config = dict(
    vocab_size=739,
    init_std_qkv=0.0147,
    init_std_down=0.00216,
    optimizer='soap_variant',
)
Each number is 128 + 24 x the weight over the matrix's rms, rounded and kept within 0 to 255. Layers, rows and columns count from 0. Numbers have three digits each.

# up: layer 20 MLP up, 384x64, rms 0.217, rows 129-148, columns 0-63
# down: layer 20 MLP down (transposed), 384x64, rms 0.242, rows 129-148, columns 0-63
up129:107118150072124116095173119135130112123138120109103115092118118124154166114144114150144149112075126099111110150128118095106141138140133135149113065132147093110091188083117132156131168131109159
down129:104136141042145123127091164111079119122155114127157138143116147156114085109109057129127116122134137153149137102131116146106135159100097169133107120099132133126104139150080117085140147107136127
up130:090112142110146146133161110144125126098161099127131123108098098122149141128134134143094138097171140126146158157120136130147105125139163161086138124114177131087149163077140150119134152087091136
down130:096115112126161133116121075114157118171129154132114124131164133077122083083118148125143070121151110066141081079122144101144120128111132103171118094162140115090155135103156132123108167126132120
up131:170143108095139145087126141152104130109112150123141101132124149106098107114106155126142106132121109087108154132071136110134104123152121118149155139121108124133100155140121165111109151133172111
down131:095135089130143111103176137144125108076159089119146146120105149133166133116108087141139113157130110148167089126149096111114117151094112127120106154143113147143165120092134108140149122115135140
up132:116140137108122132135115139156087104137111086136124155117121144088133147134136078100141160095086157193120139108151138112139134178139127105120117173116187101122141112130084113119135134126154145
down132:119098088156134150099146140097163073125105129112094103164127134117105143105179098146131087110143127171145132131126122092129127118126137108152137124132147149094143147097153108077144123132166122
up133:144101168141130131119135163154128098118149123136131108140162099134125155152101117178120135109153101115122153153127105119133131114114109129086177159171105135141166145147096117124109096161097071
down133:115105126118149157121123116154121127117121138127160107136116103105161176138142140114131115117118155160139131101094140181163099153091127096156117090084135111135137134138131138147123146099109174
up134:167131157107119121116122191150108147182129126154113098113165100097101152159120148154079113090151132138120115084124101162113144118155109127135133154177115109147149145120137121114161103141151145
down134:155132136095163130101108099129150125215133087161100107140134110121143150140120144123130127120137133136168133040152113111152158170086156093094092137154113111163141120121098118132104101139134098
up135:137097151124087151146148103115149155178136137169166108085153114138124103084127122142168107142126114150097113124152119099183103105139158138083115131090124105154117131118110123171128113124130135
down135:096147125158143144122120134160125128110126117072165134109107163117099166185110119110084169158141114123134112108123129146105112130152130142133137132158169102094164145138141143158110132138096095
up136:085128152120136139102125158167075157076136151130154135115124131178093142162148092105140091125152141134201178084134142124171100123122154087135103177112125103112112109113107130113095149102111144
down136:134073145127103094141147110136107163080164131156147156123155086144130096093103150121069153183144154107178102109123142142138133151101094118071129135156148134127151136071151128188150115116153109
up137:159139138089075146121153120168095132135140106125122137155052148109083126119108092113104141110133128119063124123119128118123152151135126127114125128133138127126113132132172105127109125117162161
down137:145173137100131174105150127138170033117118085134123124150154132113113152117131094139098163096141142132146123136082151178143151163110123153113152168152118127141100156134141135129133121185127155
up138:113138143124123142118094156135082098117144144133139166095085151134109153092128123116150157113144103079120161112165139133153124108110156151141137139138090130117136136142110159147130103101120116
down138:136107086117081134098118098115137127128132127152120123119168131119119096103130151151189101129137129118124116136125133158140105127151106129102121100063135120149116109122143153114121139151115109
up139:121113128144093139118101140146116162141129178088093154088174150133153152114138112130134146101119150153176134146151108120150136118121152154082174156101147143113074124111168106133083133141149101
down139:141154111066134164146148180145160137178123134131130130155158114139130046151139123129101127123114113161133155112128147160141128103125090114161106138115128126098130118131127135115110112081152133
up140:117152128148166171126167155144150089139136126118099170151119084096123170104107114121140119114112157145144129104149096110163094134147125143154137147124109134139115141141095104141085114105113078
down140:098139162161128137144140131132133129169145136146122119171119085140151102129107108109127137144126146138155122166165076127174140117115128137125122154177085185099079155131171139090125057134108084
up141:102126124100157103129131135111122153124105135127158138126157157142107165143102136130153165118099137089153157153145128117080123123103108141096145090119162156145092157146128056147101129131150155
down141:131150158114155107140162082128153127117133143164076152118119119120120133090150170142110134125114130167076166127113161177177164148127118120106123142132127108133122150138184122126144132152117130
up142:153107097123090145150128091144143148111097152159138147105101144148125180120146120158085152089101202079148133097157124127147146134137149148120100113109151097146118122122107163088096079176183143
down142:098156129133128131127136180127120091165147091128134125094169119172149095126169139135074154162101087129085130122096127147150157115123121127119151117135122152071145161169179115110126110103130128
up143:088134118148090111159148090106103125157155103184143168088126109147089133124122138130125158157146162082096121176119133154113092113162151138124113174135142168109151132100115101153117117130119111
down143:136092093122136113132126111122074147097119129135162096119109124133147132125123124146097132115142136084128129131183083114152149144137107109137150150169111123131139153161139115147134141088130105
up144:110101123125152129158153131146105154120107163107090186133155115113147137115126092129160138136120164130130168110163108106114137125119106140150097115151144102138126145098079138118101150107167119
down144:170153115139134136149161129162145114109167152106165093142119108092167121148164123097088129116072106121100133145160104124194096146119125170117152136122116129115110113123124127145151129103109115
up145:143144140085166132100141139161088137096130165116148138107150148129118136125106134120127092063131131153129113151094135123132124129165170119120098155198134145118099131135128105131127115103118104
down145:151103106149126136152138155137113088138123119063081131092130133145142165122138132109115148120109140081166122138175139114095140126119123123131147142092095114135149120151122107146144169093111173
up146:131143111108148135171143131144125117096150151180118145110098114132112133129136114146126123105126127091150112114130147149150077150121152103110151135125088109157096151096145127129143118136131129
down146:098115073123141125142139115141112148150096120107124123178109119119100140145118143176147163115179113142117131141145114140136159101126150110130160157099134138108136108130123117138123102133133140
up147:121150142136112144148144160112098138122134099143123126136145130086141127116132174114128126132126086145077088160107113122138126151171141103124125145165154123134089194164075139137106149155134044
down147:148105069097129100148129122070106166129120148110122138145136125172087147106125142158077143095168106148146141132156124085155127122146120129121145128164109133130150150130147079128116146150116167
up148:101122184122082139091145092125111137076123145176101129181142155132147135097146119135128139137121091116161137118120077165128097116099122129125114128121150122099114163134118153089156159152153097
down148:158149115152112102121100114138076118149102095132133136104114120121113146128106148155139113140178135111145143135141075122163122162151155133135179192160133129117107105082114151115119150167146161